Weights of a small transformer language model: vocabulary 8192.
Each number is 128 + 24 x the weight over its row's rms, rounded and kept within 0 to 255. Layers, rows and columns count from 0. Numbers have three digits each. The size before them is the row's rms in percent of the matrix's.

# layer 5 MLP up, 2048x384, rms 0.0959, rows 1976-1998, columns 288-383
094:157113127132125103131160138171150135147144114160127138159139155111100114130107122136137142090137128095112154159147117152165092153150067105154141121112130083160110126136113109114140152162122154085135083103120127118146144132089143059148133105180146131101116135090127146136108144107163126108
100:107091127125083120109159113117111139128133113111165143126144099091140125130134071161177141180135145101113096127112137113123119133140159090137111120060170112158163133120132135145131114142148143140166106094069169120136134158126133136105148129122124113131136115165135078095121152126108151134
092:130090180125119143101163121124125157088154103097137105163122082137137139113096141134145155123118131131116115096127130163112170181150116144130147123112146127096139104131099122135090136131092108129119142133185140128166152117123151131146185142129123102118092132130114123144130119134122116103
109:105161175134121133129107119138148148161173107135143100145104091107141139109132153139099099121089117083113132144154180131117099119206126128127143122191128112097102174112132102149129112146104178110147146115144134112101139095122142167121132136128088134099104159092140172103087133093142132124
099:078108152129098142104142129133147129146120099173100157162150135112126079167096143136130194128135103085117134111149121089110101087134111146176102117094084132154126125138104117117119123121076113109111140116124139119120124141173098177093084120132130150117168170143121156104143157133143148122
104:119128127082123087118095158110107095150103098167142100087159178143161135137120174156104096139139142146144126109149131100143167144107119140134159139125173135127127151088167096124154163116161100187117156153137125128163137113164137145149147169131169122136131122162118117119094102123110087104
107:152139130155116098094100127106068117089169145109128112095172082123110109128097127123177125101133146142153114125136131156071087143151114129122112117121141119104109107134122155170124135113132126148118148151149142129122100101132156130141133126151144126130112121092144185130083132178070153107
103:099139084130127128110105109069090196122101106191098149086161116118135139147126153145132100116165162134105091129161098150097111114100126103109104158152150143161127158172107095136192159162106091155129148117143126178134088087149124141092177084102090155150159109110137138120140156140146115130
103:148113128158132136101144102157134144131147135146134150102133117074151133161125160135123146113137127161078166122176159143144170117102114137104094131128123177167110131116154162132112165081143121083146099164091167144143146153145138111166176146129090163143113104147150129100120095128104176133
108:143121192157128172146132172120145165144133124172114144113105100060119121137114117123123130132145125095128136162116106133155100116123128117132146127142137175157120150091125122120133131113146141167157154110140124111142109157150120107113089172114122164109151146134089145145140155114127141163
111:113144115128114095166140124146129130178098139101152141127108188143142140153130150099095200089152108112103129153102117133132114171106150184146101134144148155156170143148071134125110102083159107154098143147133130129155120135118120154102127133123096092115114162131114145105151112138078099090
103:149130097111147121115144112170075147122125108113140145174122131116118158141071148144163126129139125144129124108154138104097140088133120095130104138146138170144109146129099117125143157129139098125070140112127141153136145131128120083114150116119155117155132177120106154091132161134124141118
094:123107065159141135123140133094115152107117148148085128135168087120111146092122137108149111117156122132155132119147123140138116141144143130119148163117099153122063125120089149112125151138120117134114104132095148152136153108149144113127133146137152126119117131160133098135097139144159154163
096:116150104189132116110101152140148120091104122151094164144118133128113118164090126176119142115125100141144130145074115130105152152136108110147158137113091100131151166107176164103092104130163118124139136158123185169134113138141087109124107112126156136112139119076136127112113097153110138122
102:136128145117136170172141088193120121084115097097138175114097165121105140108153167122126124081130187145148182130095121132128122097103132131099116163116123148147140149114090118107110146129111080109172121149133126156091107133140118144085102119157126098120130152121115122134084133102111158184
092:158131129178136147125096143114111134121100107104141172118134130116159155125161118128091185079145169161127122113116146112126106129130115112104109167138104113143112131086097175133133154108127141112096144135137179112122111117143109129091073075159148141098120117125087148117148162143120136118
103:114136123130157117131161158120069123146139127109087115077137124103125169139103133122147150118121156105113132101126112117176126178150121112160152122092154122129127124123174103089087117133127150120126137097114101102093138115156138103133135134133115131110185128141110134133165099137073108146
108:142185107112120162124118139108110091113107120079134115133131111117117089155140112078174158155146160112119121122124158140155093161128123064109123154134098061140118118119155107132112150174107135116168115102130138107158167127169120170125116102137106160110147121160096158132116130118127140079
100:155157133104166142146134144164105086126087156098158146144103123142114127069152127093126085125122170112099101110112140116124133108141143150151089134134141119105112127094141126102114097165130140103094109125137154120147090147195168125162188085096170108089096101125108104153132135108154094135
098:130133166086109133133115121149086105124121089133155102146148162144111131103142105154111105075124127146109119098101075092137131139114110095138128194090100116095144143117116078128102104118187148132166168127119148096125140157155149148129129132135123127098110108140133142143097134157163152151
101:131134102113100101138123092132111139159112072147112100117107102098141132148116136124078094135127097093077141132117109125078094187087175141099133129147143152137183130120104139130115144110136120109130132126107128112118097151114122131116146154143122109130105120109142110097121170138093130124
098:155113141142100118116127127047134157124114132141138129129155129144130119110182173141167111127112104144169131113135148181142126166131118114161129097069120091144113101134167115112134120135119084141119143115107111174144112173135136132206104114105137105074083110144145140107140127125123169138
093:132108109201145114140152114111139145109136099161130137119079113121153117113089127139138123126126088105055138155127151110141112153117156140146127150118170102158103145098084138167177144109173117100101142131144119106130120110094161124084118071106142119145091125098108115134113149123170161153
# layer 5 MLP down (transposed), 2048x384, rms 0.0913, rows 1976-1998, columns 288-383
098:119146132101102107111162124130106147154081135144177151169129147143113094129141103143082154127101128098123143106131115154126154144131119127124140124132111136169085130090170162129162185124107155092081100106098187128129078190128135114125115128149115143096127095091101150149173159117125116081
100:114107126139116095124110142149110102152148116110177106089155101125137128121132109142111145125138133116164139138159106147118128163102150097126088125154122142087123135132121078138165155126157115141138132168150125137149149154145150111126140122110111102110086145151133164123108140131148131118
096:135130142153117167133124118130103155135121108098143118110118089144128113120128075122108182119071111130109133114117170165152133144089074162159135111163142141152124123117118125109144084156126129132144155132197130131104096100117090142178122125128136105154162141135092145119152157131150125107
101:132146136141123149109165126109157137090156118166129122083068140193140163106144075147107108118150129102129092147156143131111143168172099091117134091144134115116170139126105117127133164128109144063131113118141139146120172087130123075071108154091134133149119149112093093105105155147167108107
096:120088125085130126139145112139128116134122086151158119143120158107082142102143134162140157143137065112115157143161116124132119088124093116111140113108146133062091127130109111133160136103161138087129169139113150129170127136122095105155115126103134134111137158119101138113108116113122166107
104:146113124116112132148131117144159099148169093138069127110137108152195070131173165125154088145118107125069124142195106149155130120138147192184114153123108146135108184160131106154168152155134118114126158136124128159157116145119091112148156103132129172128156082173131104095123118136095111129
104:146096197128194076180164099135150131083113102113138119143096114105128139092152153122080129135118111104114144118095141117134145149139119107120111146136117130133160090118146143136188145097155151130107145147141129149092100119100142115145127119118122107139123087118103136138117190116126069154
103:138149119123117134136134141136110106120124119123138132150143115161131177143108114129120125137139126179108149124143131146139136130151178103131153105117142199132145112130124121161150111127069165190142109138098159110120113173116158159173091128140141128110131107098126159102152100134158153130
100:133151132117185150115134122171112123147165175132144159178098121134130145176138098118158103127144126158135154108183125096123146104112094092131123125146151109156152140110114131113118167108106081119107139130063124116085142159128123137146124155099119130134122090116177094119155144112135127067
104:116112148130124110158135107110150127113102091194092113110157106178121111099143135152126120145126142136123134124151075123115158086142121124134088109113146132155153112117125128135164090154141176174151130093118144140133142168118135139114198145181149121152109101124145133132168162162154154117
107:138129115147110120115168126091142144146133131112094125131138122151134107071143113106145101139126112151124137134116176140133106125160052094096136126126149120148158139131169138135138124091131158167138117120147086134097144140144105126139133146122119130151159072154141131127145104095124106106
102:140085105150090162101157136136085115152167136078100097089117167147128134099106168127161111128146113099158154135145131040134117126170144138081118133109110116162100124152136130141162133124132102107127121118098104088078111147166077100110119155102110066166155094120140141109078127141139109160
096:127121128149159158109144156142129148121146138148138170125132174119112149103154103147086151114092129134122169153107164109102115152136158124141103106156144131143121124123129114091108118141152134114156137136125087152132151125146146129118146182137132117137108111138152137136147144137165125103
098:133128137136169154118131149170080096125128121138125106138153093160122114105131136123108146148160127129144105111106152150130101109162115116104107126137121124164110137137138124113141136123190196139136100149157141124129111123163127132119176131159142114102152108161151135129143151148123175140
100:137120139099173174179134104148107105092124132168147121106075151094134149114181112145121139141159094110080144119125116108086099134165117125111115149171101132146163145111087127087103125155124086112135116141115176137100143125175127134117138181148140148111070129162176113144111107134151110087
097:117110102104121154087114159149119149139123117153126165118177118155096162111104109152131140128139131108137120134111125158161108103111111109108150113111136127105125153126145121121149111163118158155115092056161149078158173156123137105113120136122092109155131166133105149118132124149154099132
100:151087132151110080122089127118138118115140146091145138185125103135108129113145142157148126137112141149174135117141138146108102162178139135091115117127146105123150129155142143065137139167109104109110156112105144137146137146173135089157110120105146158167124139123164144159107172139128096123
104:113105106083089120143136105126137096137132094154068129113108126149163119105131110118074130146114074129124143135131126138160100156085162189111146134114115146124160164113152156123147087124108147150122149131090136108113152141145125137129120114116128136169120118144162155104133133129144139131
101:146149128152127097129120121125150148154091173140117104144143157174146114088113114108163158092138116130159142119148108066153140142135121142139065148132121125133112141133126151143148088167125145114100145136119137151124117164145108113138130127140126141137122133141131170161105083156160148125
098:137130096144117129154107075101136088090140129179122080143151133149151152108163134137120103146145089141108109132103173157137159108098153173128121079123110174151129135109147122130092160157123123163144115152121146125162166160149130117121116135124108144131180142134089153104157175114093149126
100:107135120139162175146134177155120145109141118170116148125107121115130151123132092118135143114171082159172153170108129098093117113133105106182133112134151114187120127099088136135130146116109128135111120136097185094081124093085141096124103137116114116189157127129152124134106144084134080126
102:132130112097126110124139139108156146104106092178114159126084104114165073161103144155153096118132103158133127109102115120142135109128115197174132166121118134109135063131153137153163113164122110137116143140122115137125092163129122150158126175153102105107116131137147121133142125125153177104
096:142150105160097084137163113078157113105102149146146135095137125095141115139127170154132108099158110146115082143169163126113145102083100124125097093163107116119147195102155160123093139154125140107107134093143151117132113153108145110142119147115114147137125169177093154147151098122108121153
# layer 5 MLP gate, 2048x384, rms 0.0973, rows 1977-1998, columns 288-383
098:153134151119174094155092134151119123127083115143133137113087105141100139141111076103113132138147114178117198169132144107134098100123130112151141142171116135131106132143121191111131127121162115136110086148140111116112099118135118125087145122137170167101159114135141122128159102107109130120
088:136093133134133147126101126141106118092179140109154156123113097150135139169099123121140129110110113081065125085131112130151145146136137121082112147109103093139111154077104113153128066132097110166132143121116145091115106147194128158106159083114146100136091154144149145122137160148145106130
107:100109122110094091076134128126174135161138100153153121141140106145123107129106145141090086101141153111148116116120125120184156126134087101163112139124154113140123112134116161110168122162127116135112161108109162098141085114099150122127096140126135136142118182113107120137119156094072116109
097:128110164136126155128116112111125103163120133123120115155110134136117161154097147138150135108135133067124138128141115143132112140151120118124129118065097148139172131135182171153146163138151118096159134092161141100108155108175151149134188129117118120146123125112151115113133148143170121117
105:096090153119144118085126118145101097124087142154130160079153149134112133186117168152152103110156166129159079104147143133140164157096111092078110128113136139173109086104146092122151143192116095150144146136099134138144102106185159149126140117148159136070148141130105147115123106149154107150
104:113163133131127121118127147150147139096126136154130198121132099139116096117118159159145178116120181101158128136159063126124125133136099131091143120122115139162088125143123138157125113116155118119131100122129145130123105124144169092150129107147143132100115167094102161112113149137129113137
101:152129120192113111161138166096075140066063126137099143139118158091113144110090117144139156152166178142098143142107151167111113130109107111091106111140142160124155126159110133117154131121118131150146172116135142134123116094140101123113153086143129131153117120119141136114155089137113145127
102:087122137085139165122152114161131133134133115121094107164104106135147137088160104124131096122109138134128128136092141147106093118132174130150120122112111101130148127118103061131137149133139136129146118147120145146104078117101118122116127121091166168131172125124119109135104150125116099130
110:120087148127173162102160125118131161145088149145147150090074086097111133116088133127135122159149122102128133178121133149125156145087110112106125149114120154174120140072160168127109145133168106151160155123137161170171129153117110131125123136115145166154129121113105139139106165144100106150
103:103098139146134146105124155121162096101124149156098130127147122094161117167087117100170149132116147090129107156111117175126145104101153130111134153135152142120132152121096139155142161159127116120149135137105152138093110122155103166141087096141150152119116145114116109116143101159143144097
103:132131126121152116126152131143077152128113105100143092121117138129154144123104132106143121145123151121106121119135158075094105104140169105127108154134151172153141115134101144088128138163165111119081172143140190130106111150136118089133136136120112087128117150097126119145151162149156107108
095:128130140131136149115127136177136138148109144129155090145132191161151105148177161115128139136106142122121116132110123141156117086075134140152122172152166087094165140084136138135114082145137134165122117105110145109127113119111112150147100115122165122158137155104145096159164117144140091133
099:151115147103127126128134130115172174135130114115152110139105132118117114112098129113167126159124126176104144147106140121147120108138071131144069130111086127112127120145124112168169144168129127117128138086131120106173190100118141113121089133155083140090106128131119114093150161081172131150
100:116150157136129146094067190169125151166168105116098153109101111151146135120115119129123103073150138168153117138129164136172134121111121171111121168137133099172119171143087119120131115122145119093175121103137150162130149134110105099078107143148119116149089079117172158100156157129130118136
093:079131158141146117180111136147104125165131140126142124153140097118087093129129112126104102170138126124148105121152092145156113124126147129137119113106099145097125143119171133116144101120126159111107092123091110131126144104136140087116147128094118149142146108142121127134156072103138112186
101:171108143131140081125185129126119130120154135127135086139108102112100129153107150119158122095140107138112111129110137135135096159170153088128138121090112114133128133159187128156095145117139118101156121156139125108125138148115130104103139126130118138134091128101113112138133093156061099101
112:179094142140142169145109156168163142166115157187155147112140116128163147114121117096115132100142112161128106127179136115114107083146095124112124129108143123142143128154079149144145135102123104123108145117131112171112076094094139127126156138138182086133128115091163108099140158120138125146
104:099117155124155142174134134128167132140148121126143083123128079165110146108126156105148114103083136144104135156118147106134129139135096129115128153143123158104125097110158107141135068170118140131138088123120135127112109126122116137110126100148092122155150081134156101101103133109109125127
098:096133107152136096091146109078117171145133116089116137181127165141174125111164071139115128112135128184146134201134125140129161114122146160137122048132141141122161147139090154118115095113083133106092113142147133157141109104148125138106088094159166154106117103139156078127123092134142104157
104:128130120121152148139151168144131131100118137141114143147153112156118150120124150106154127099131143141125131163098153147126128136157141135137122127105127118124104120159138136184095137093105109109128118121075092143148135112096102117093134114163103178140095124144123130123156165085113106090
103:098106131105109175154130122108134119086152121117103111135102141109149176203128106148140131107129135129133124112133130110143166133145133205104147134160157159141112154114110121182126152126131145104137093114138128130091117083143134097150107129155122121155162133135151090154105125120118134125
095:103146141095141132147103142125100088132117126113085103120128114106143133162125077135143155155138183078163163099180103117164123104119103092061119125136115149128142138146150185098119094143097124141137101087086141177139110093144129134165127153089150158156114127141125129103141134113131098113